config.yaml
n_layer: 11
n_head: 5
norm: "rmsnorm"
qk_norm: true
init_std_down: 0.00725
grad_clip: 1.0
decay_fraction: 0.777
dataset: "wikipedia_en"
Each number is 128 + 24 x the weight over its row's rms, rounded and kept within 0 to 255. Layers, rows and columns count from 0. Numbers have three digits each. The size before them is the row's rms in percent of the matrix's.

# layer 5 MLP up, 448x160, rms 0.175, rows 339-447, columns 0-79
103:130139107099202159115141124170148111126144157129095116136139113141131103112105146119130135127084125173145156120123166102153187112134129135127077134099089134096128122107140164126099106166133081108102140125167165127159121118152136109116146151
096:127112133151184084120116098164088107112121143156134145129082089162138133115149162127128154108105153156141129100153127170094126112154137122133124079109117171110124092128169146134119116128121129110104116141114121130152081120142112139095176127
098:122106109136123129169115115136135167175148130151115174149137148114123111142100182105095137163144171136125151113107103122145125144135137156075131086129137105145065097095135132112082161119107109115174170159125156118079148127142122112131110145
107:127106149134163078119116139114130144087140120126139123132091117109169116091139136113123128128114100103087102175106119146113123131119123137117162090103145173152130103154141123110102147138179060120125109129105150120134116134112172195161110082
104:148126126126134120183173096160129126143162121129111098166155115136160112113128180178138143131125180133111146118089155114135124115112097135129123127156122109134144170129128126184168119147121082125149134091162125139115177124173134102085129119
094:133123129097134137127130159139095145157114171159153153115187126139125127119166146100092107150162131076146145104133135154127154153123137140155120119106114127152171127157171150114093160140127093117158117143144170122159096107140116130130127109
097:119111130132163155152126131126137135124158091153154157102105131085160094131173155106120131149120124148128171104151084158148139140123133094154141114150138140112138128115101163170122115107143151077107117158135138164115154108121143170101118140
094:146130113123114138082146116120145135098075126112159133078105092112074131143146182154154148144101143160126143127093134141142161115139094133102105131167139148124169135091157086090150134112150105143128113137119114159121088093122122112193151081
096:115135122128171132119144126165109102115146136115151141086134094139143123118161157156149109134146135133131137129108071119135082113139122136111132141127150167122196109144140139124115100130135087110121152177183122119136146109090201126139102121
090:140118131129090119091127119129159133118123107132160152123169121099107164127076135119080151112139141119106133109110100147086138126146117124142096141111123131143157124153122131113122075149124145118116088152181154112116135136133163098147115108
107:064111120126124126155094161129129134137133142118163132163088115118115115142133181161120111099093158136170106139073107165079161139095141112115110110140129149108136122087131132134150118118148144114164140149136128127067129145096135129144112143
091:126175135149129103093126167070131116091169130108137113127093144159126138113125149116130093142125125153156117136143089082158115158099125102106164150153135109153131136123108138131138146131149083167150129130129094127115078077099120120191128114
100:136119148115099127156134158129165133155108147151158115144116123108101080116119144119136127120145106124145115118151148119116111093091156163119165118127154181163163142142121091129124134112120099143152083147172132070134115171096118091072102128
096:188122097122117135091138159127162116108119142110158161100137121144159124174120114102145133113077167113131127161127124081113156133093130123125123192153086138134087109113127130118134131141123117126127142139143122120204111082089135117141105092
093:172155151103094143127142126131143127120134080130122092148118080118142114108078145136159096133089139124127107075163142098118126126146126074172146180157184143102121147106086154135113134084089132120064121160149134130167147100133155139135132108
097:097126128123142116128138148136087149102119091084118144091104132116155133122098116168142112142098151135137140108113160144119143132131125127160126152106122165138108138167148147178136155094179137098116106142097112118145150084132128153114149112
100:135100161098098124162122142098106107115105089156152099136150141129114132175156112116134084150126107144117098094101125154142143158115134106133125116125129121180169119126163127162117084109129131112105158104068128174122118120138126155112128131
104:114148147105142115126060113114129128141154117138170120149179079125147111121129079120171146086187132147118100148110124136109073082126171137097146122125089119119159135133118146160114128161129177123152149127079136165104120144134129168148132134
096:126089179120103158154107102133133165124112122128119103136107112120127133098118140150150124159123154146156083143156187160096146118107175135106155105149144098125169133121102159140143111155086164121143106144132184154187092121117128147166119145
093:134099128133105111129168114139090133131125147181096127123162152150119124122124127141129172119147137177138091071123115168110173122147110092121140102076146124113059123111127136129117125141085117117146133092103135154128155133087085105171148137
094:125143069121093156131124152117112125116160107117146187106126139130097102143103161114117087140120115123120149114145110167109093154141102140125104132093118143102128123087077091101126118114131135100108140116152136128132166138142069149142101146
107:114145205151154135148079135113117097131081136103131140126163138105085124123161155128137144150147159126159109153074109171148129095114105118085121127130163114113155093128100141153145144143141125155100127147111103117113136131119139132132091131
096:128134142135094136119144117132098117125150072112150115159144140137084147110131112156168128113137104079132117121101089150144125167123133154132081105133136124119138102096152137123153113120147150127111149121151106113124124178136126140177078145
106:095124144147150103136093140152109134113110119105097125176145154138138158162110163097134109185098088125117124113122149134157124146132104112115126089116153109132170117170131122111111133119158119133105103171143132120124112081170132146134115123
110:084152114144151118144107140151101080136211135135093104157133109104125123139141152121180114140101086123121125145156122104123098131163085138099118144129130144134123097151149116160136108130144098116199129154135142187159151170152129108104128142
101:131089156143143143053138138129154097164169170115156091111101106130133132135113099065134150100094103156157097140140124092146118163113141141144159130138129110108129155164102116168157153108140103143147136153091138145127139126145124136130154137
093:108104131141132116119122116090138089155139142102101131142082133102134135130149110116128145107143143067111172131192091122159133123143130148098067143089109126095159120115115119143103129156126174144135157114140164116122158097141104110135159110
099:115149145136179161152089126120155155098136113082119120124127110144144143160124103110123117180093096169070112154092151122133104129135142148122118143138111146104127159115148124108145163102130131164168109128150154105086120149099157175147093150
119:087144150148091127142178147069127113096139153118151105149150075148138136143122148165113078121102131136147117108112096147071115164133142110160150104077137154149158102137134141135184125151096155127154152088133143116148114135167098163133153117
094:134093111068128130164144098160107100133137136144122122106135130133151143131129109101127153147114172090169115126166159125182133124132079107136165115097130143111140119118115119170108090148098116143144089145137060135152130140137095117129135112
091:120156138135081126131103144164154162140113150092093135079112137124169129132134120190122099167119154150132091117151080114099111082097108096104126149145132132164126156132156116142148122159178133123166111110100124142109139104153132131161174122
108:178117134136123174147098094091099085116119138161162126097160149103108141114130150111098133145076128094121152135132148136076135136126139142155099132152146140118157092140133148117131142119101097080131098139120182122125152165150131115144119120
104:101144147154139126147161161112108122147135148128121120081099104146098104139076135131123089108114113062124114155157137161132104160126086179132104092106116136103159131121130095128133150133128109085120095137090179131119159129151094131151091099
113:136154115129188060094122104164118167093158111162109121105136126136092160124132134088104117129120129133067082128137137115123098083117129145125117136088103112118124158136145121112110118166139154155169108136164129117157131123119098116100107142
100:142139177109152115145091105128185153123171102117129184068107165123159129111128120133151167120117124130163107106146137108091150099169184126102101109145138121114153098160127146147122165103152087143095118119128113095151154142110110125138127125
097:144161138128161140173149139156149118104128128117119135114123110109163140119131098142133140120111113100120119139126161139154166119101146148133110119133099144129113154135154079132092134120107123146142162154127152119147162164157112148139114098
101:176107177139154116113116115184151147118184145170113115130110113180137167123147134098123094140123138108125151124122132139098124147102167149126146148105148108128157172130147115136127163122121174119126163129136118174147141126093106142130143134
102:146151154128150147107116100163082093175148137165134105094121142123124103133138130135169144132042118100117113121101123113129106108103128115104131102118110083138117140135152137099127139105123151122134139108114164102094084127096123080131097111
095:121160150118116174143144122081111172125162171147120143141188081123166127096126104131165065137119134134149103111137117126108107154099141163166135147150133113099106109140118160096180139126146108156106106204127157129134121138124094139101144152
094:132147129117125151179122131146164142105136127104171134153098106131133082094080102131126157170133148121127120098146110120160142108100107102114120172129141155107102123091082132110102126103113147138157103132113128161113149131108168117203113144
098:136104159148153143136109136141156165145124149095055138133120112142139144140129131123137118125136091138128149146125145150174144127144169124098122147079104109142121106078145081169134126188148130140063143103155159114109098139118159115150160121
094:106115115088138138126149139112116111099087168101139094146151121167132123140131166149138138134130174125139129102080123110129160151142113101145142135100156152102131088098128103195119114123116137052148153172153116125123140102117153101138116110
091:148111145090077123174122146144100129143102103109125145154111149134143149148118134115119149105095151133151149146145167138110102148109110165108142152137158169120171176100136134127138199115136150090124142082149106123127136131119135129137118076
096:119094133126135117120166124171165131141140117143139142150124078144135139137123087117144127118086137158131127147152146128132115157129123115140115125149117111135153125108120138103131077086101129142110130125144152138155140148107154142137129129
089:095107130157134160129096118142109096128157129167104114140157143150142128137125121161110102148098132124147150112100102157130134137116121107118167073110114133113158095093086115148122115160105179147140107144131099098137147128089133108109141080
094:135148110105168101168122118130177117157154085162106127112152108098102155135126160124128136119149120122148105132137122128139120172159127131137106102090111134150098097116133120115110132084121096123123088099103116149138137123118147120097087135
110:104117119130099154154115119120164107149125115114087175143082115120122161153110156051131099143156133133111153124128096124121123094166111200166132098110110143088160108180174142119148122148137163098144115161165113096108132085140139099107128120
095:091132140132124116124146116145125147134117156140112159149152156098132115146135139152127104127139129105122117128144148154104144102147102126113141181117118142171126109074098111122113177129159095152110182107128147155121153072139164096144147090
095:128147127094145114121101150154106133110112114117112113129123148119160138136161162115149139121096132128116132107096115111139103159137150116127173134158155161112125181117102170147145084134136148102100080117126148101168091110096120169139118149
105:108131095139147119125120164099121116118142108135100141137152114132116160114118129112157117128139098140100110124155156119119144096077132093110133150112166124139203137095134133140148140112122139122141110142122113151156083095161086142139138132
104:134132156149117137159088176139151104126125163167153131114119121128146123161160125179122136088131126130139091148130106103139128123134164166152116130139098157153110112133144116159162167127154141124134153140121133150097114144144096105125095096
095:119086107136135102139122185140162104126089159116122133074081129111142133128119133093099132143094171159159179116153136152141141114093120136119157159121108091145145129137155131131154130145116141150117115132137112152130127104187093099087128108
096:125120127139144134139094157101130124148161121118110132153131117135071140093159106079203156110113148111128113156092133128122134148111144078092163069132150092160095089126173077188107110126191142159138093099123139120116128106124107163116137164
090:132160112130108138135133115117106086152148133141124105173118113097109143165167131116169120146084111112116088151111098139132157136132133170157131076104150163105124112148175117116133124118107118108162128111120149135125108133149171125124155089
095:102107105126128160115139138105096161101141123145168168154166117092127133147108118113130136095138188164162146134123135108135125125151103150114132154111113149114173076136066094114116134146150121135170104149169109133130129142141105145065124143
098:168131136126167083179170174099142110094143081121127131055115136134151067148137103148101083131129146110147140126149143128156134152158135181127094134136113125112136131122114122120170125106129116137123139121130126153135103115139121112108114119
101:140096130119131144131133122090085118138117146116171113157106129144108120111115123166121126116149164138126139128156176157111102146165098071113103093129138136116098134154119130098163119159092135092176151145121154114163092106135154098148129197
105:149159128128121146135141143162173069136091149132145124138115157117141106148162114109137167148137142151119169175133124158157107138130154156155150143084112116102106097123127110135107141135144127141142129111125131113124129112102081150121206146
103:110124129125132127120139127143132143109096114129126104140116110139151105115101096151113140109155116090089116141165132093122134114133114120119130161128131135115140090117141163113143173119139164133131122118108140131125156118065147117153119129
096:122088148144103114110112144140139113133144078142169152069125117115147120119118133092128123130092108143103144113107129108125155120118113139150119187120119111104134126118133143144099102109133151119116119143103103130181144125182117103157104095
103:136130121140149131131133166123108139150127126129114142140173081113145125138093146155102128152186131191118153122164132104139094156123130103065153080127111134114123097126116120094138124131125105147167166087139125144106106135169156127139156125
094:129134115144169126123106123097104115117136139071154163115150111111095171145114139118132127111067126170100162095137126118096127155136140118094123107122126159135119175127109108132184105120097134096141101103159156170095134137120123115153134150
102:169097126159154121141158152148127138133134154108121118154118090096144123120119082127162129143117147160131173119123107136120116185126171093122153115127155136144059117134110164161157104108160196157100136145130122147097118112129139113175134162
105:130162109132138110083138069145116123138100149135106174129126130077134144129103064132094135137104100145158100123130114137146134084149114114121154136106155151135110106116145145151131139139129149118095108084099157145152117143150130141152116098
093:128090155119084137150146106113112095111143145146148118088148128160103139134160105164127145145150132168151146118125125114139122144148145111102113134154142097111103125133082126162105148113110124151141144128156158128163124111101148110126119141
100:117132140114143155160130141129123154142166160151108122132128131173161120129165090113126119127161164076084128104129148123129115144116152095069084149093125124125098137130113113112147105141093117139127125108116140128116180128098106134125127121
101:140161108123129122138097127162131109115122143156111119130116116116140124153157163134164067102162112097151094158148132116145085114118108143125120127117111064146144137140093118177083148101117128109161149144101107124111095103142104125123154156
090:098111129126110118152157120095134140132170180110091127155116157198089157121131139164114078125138131100139166138114134166128129160136109145081151143094152094123138121131124142173156096158101133109106126114117123118125134110110178163112154119
091:131175131101128101139148101092118145093152168114144113188114123090106124122128178131108146097105138169163121113109128183119110140127150126147116162149102071123137142157091088140144156115104122098149117148120081154123132161148070072169145138
110:146126130096129117163157104144107111141186121115129151201080144068116122132122114100126139130097141131116134142093114123139108126132125116164108137179166144115087108162191154127141124106111147095163164132144132108123126100134109101131100135
102:148155190139151145109132133157090115166151159153156080151093110165124144142110147096132107138160153125097143119159117151098129093099153118103142142115133101127122150075133112119128123131147128118117136107122117135086119163132150136136129093
107:172152110164131110096159139161107127110107122139160119082145110128114160144140121153123159133135106092155179142100105119130124126122116138111113146097124105173119092125146140168153113150148145110100145132128106129135167148082106083105132125
096:159106136090088138119167126093138104156095139112155142132114145116125101130139106099134124134178131144148152141138123138159124149154139163099102149114156101096101118143120072132132151125112107115094109151138115143136120152155098114102155134
097:114135144120128148114136093092097151127117112116125119109146143144099134150095155137119139131093171133112184129136127161162150127165152161145068153152123120102094119151152114056078152139160109142152077123137105173175115114134084135086149144
098:160121119116161098130115097088136132130102120128099118148122118144113173171113100134077150088149147134097173103106151156124120151165113124150124101114132141128133144189135137142129112142126109149068090075108115175139163118125116096151147140
089:135184153123132154158116098157104132098090123143090129120137115140079145139146138100134122103145157133145126152169125132109100126146146134151166092160136183113105137112136151155160099129143164101125108067107135130149133153111146126182128152
106:133143129101107179124121132163133102135125088150121132130137126144140161145122133150120190088158119105139111115146139096194081128111139132084130094102096130175114137104135126121147125133131132133150143090133129110133156127138142114123130147
102:111136141136149148127101122122081133125121122140120180123110139125158149113141146164155093139111127121120157077147103139129130159143097119146127111091126137148134073113157147093107118150146104124181149131112158153081090085147149150102143066
104:138166120166135135129080113127173099124151170161157111089141120125134114131103177115107130112104135116147118140102136127149143120127158142089151163144148142177120119173101135110124139120126124130123115103082151111143169146112103138112126115
106:111114159137145134176121140135117139104136133132154095123129147104131117109097097153113154164107150103171137173148109136096130160099098133106172063135137135139116119088135163150120118133131129089146141116117121104124151149140146105058142089
098:114160166138077126086165133122092117142110151183156148114097139145122121140160129123180150123091136116141096145121115128132092163080146149166104122121131141186090095173129158124113130106129197132116120150171118139098152118133134153157116167
093:129157135130096112136196135152117112116126136170139123100147135100121100143176143119126128083130135104115103100110142139121093176141083135154138107067102098142115133100124147118161131086125120104103127152154157142100119153121129157207098145
100:132113132130126125146152114155089138140140141139132121120125161115113134126148114123137170132138160113149124105175141109115175128138093120120189147162111137131100146112142114169127110121153136141160130136075161153185149096131080130183098148
103:104081114158110115110135130079125122114114136135142160151124157120145112128145122160129102149111097114110117088165131164098125157095123116113127173085122117187143121135124130155107133152137116173123092126115106137147129103058138130105136132
098:188150158135151098148125141130127123146165127129140102147146138130138123101132111157128120119130151115109138125124116115126107161111133154109168131134160154168099059139150131122132109101094101135107146146132126108100102164073129147146135164
093:117130087133148143097127123101122107148116136097120134122104121174108116103136095101131154063121128120094143122120188143151150097134137158129118135098080127132153145166107095159113159171118122109131079152122196103134110129124104138123123151
105:134112177174109182143133135164150148129127151167116131147158128132127153130109128148144165173134100131103124100155112109113074101152119124129118151077106125164119121137143195089119119169120116159115126116149153100124128110132128140092098107
102:157162103088121131166158063178149131185133091157142166113139116156124133129109103069116160168122154093126119111142119109132153126124113113124160121126108151122154093114118105159116149111128140083127162130141117125131163110108140130082129096
098:123112136149140141118110103134102136151191141099153125141121081141110139158129147101169127061134121095118145103135149105166142119128113187161130125129127173130149150110155120110133145129102150149089129162118145131145134132151121135107117158
099:187143148121143172167165117138131107106116144115125128158137109106123094114113100144151135096134134095096097126089091102093138139144132120151128143132107098160094154126120123103103102151163081099168123133119071117066126144114125117130107141
109:157131128107148120124150112103114118123161111091090173147115108111148139177151155120125108078128126118158141121165111134150110128106117118137130110192088149144108103087121149151096094110124119106109149164173148121095100150128128164159117171
098:123149121108098100100154132164091149150103132208136134134141152121150159093151116134153144132119118128150091148077105143105135122124141098125090134119164064113160148166118129123151146129134109091141172153128140116123135108129116128092131115
101:121124141118118077155159119131126160082135105131137104099111073200148094130101151154137142168093157174116123116150161160142100166120118143122114105128096127148098115178130156091119138124142115124107151099072186134070096103166127122118131147
096:142114114086118113138098106144142142068089149151107116146133106148072126187146105154114096105157151125121126149163139137138130154110083147133157119124149121134118113120135135151128133093118140164135134112140133099099126111075144133135120175
110:123106087145132125129124096124120100131136146127150151173127086148110115146132138093156132105118161146093152112116139145110153132134167126099121157127115111131153145141142138120189093128110122101159202095126117111159086093105112109113161149
102:126107121077102110137065142148192128133105149103148160097137127120141189166134095145123091145121108103126137132137133135105104129133162163106135165128104139121113141136150146117130129138125158113135094121128116169107149150094074167124129127
095:133104125134135147122157063133123076150136121114103118138096099134153133099156109133149108118128153138124117129078112122145102121147119106136106101159097152124088126150118133110155168094127122101118122118113101129133103148120161090144167120
106:135165130125167132097111116141149138151144107189101141136111143157134153151085127130140136165101137113121100076126121136138112117115106135116149109177152117143125107106179163126127118162096086154146152120124114109105122119159103131141141129
083:102115131140139124116125115188126126132126106099110131129160100176149119121155136152172132127162113066176132134114147154119140104128118145109141109138133144126166162148129105132136135108139149123144137088125106132143137154120181133113174073
100:103100130133150115163123131130121098107109110100139119107126117122136104125184157130099132156063128148142130163145133128138051114131122105158112102126151096135168128134144105122136117110098132138092120138146136140109149102152154088165116147
091:131176103160119102138093115090134159107136098126154131102102131139138143171120097128130127119118190139230129147126125125123174102149111117151129132130172115134117129125134156146145124162123110164121077116106153130119169128098097093133130122
088:118155135181109125129107130118122131130139082104162129134132180096142094171176099134110157104157115110155146095111082089134127113125135097085142143127180090130084176129155134110100118133105121127091128151106150082103135099135163140134070146
101:120086161119123122122156152139129150143151147082123104107099150164108154109138151172099114099139145110125111100117143124109092131096136170122128110154136138155121106158143149124123163111134107144124109148117089128107158111111123140142160137
089:080151085106093150101116139083116137113094115111168142157104156121148107122134126146050154153131118081121119134147135131133113121114117126138081147130174166148128120100152113109170096129134142161121129087081111121133042119156134145128129147
101:140107149164120131165138175148126109126130143136138182086120138165155080118137122084172123134130094134125139064082112099134150125151155130152111118151123119138135171152177106094146165115148166104157153099124120133119126085101131147116113105
098:145121139096127121130129132114132140107136132146143110102079117115174142137074143145127120103117125133150115150125093188137143128134159116150157121113105184102103112153138133126132118127149112068097154155174143124154127147169120071164074129
105:149110135087124120094160124127112120134176086118131142110127150153151117094152123081164112138109181076128112137112104129111116130117153123143113110144130111183140119185113116120160136123100084103146134146095133148168154138160170100155124137
091:106162130169134120124110115127104123106105138155105135133144120132128125123116157176127082134096123164133105116152187093143124149162146129127093149140115059097121086128158111097161142142083117138155104109100129108111156123150147124097157157
093:152143120135133137140122135147118153137117135106085188152124107074102136161102109135120136092166121107181142169111161125126126109116158152095125134127148136144161162115144128143169132112153127174160164113154169113113148113123128150168114182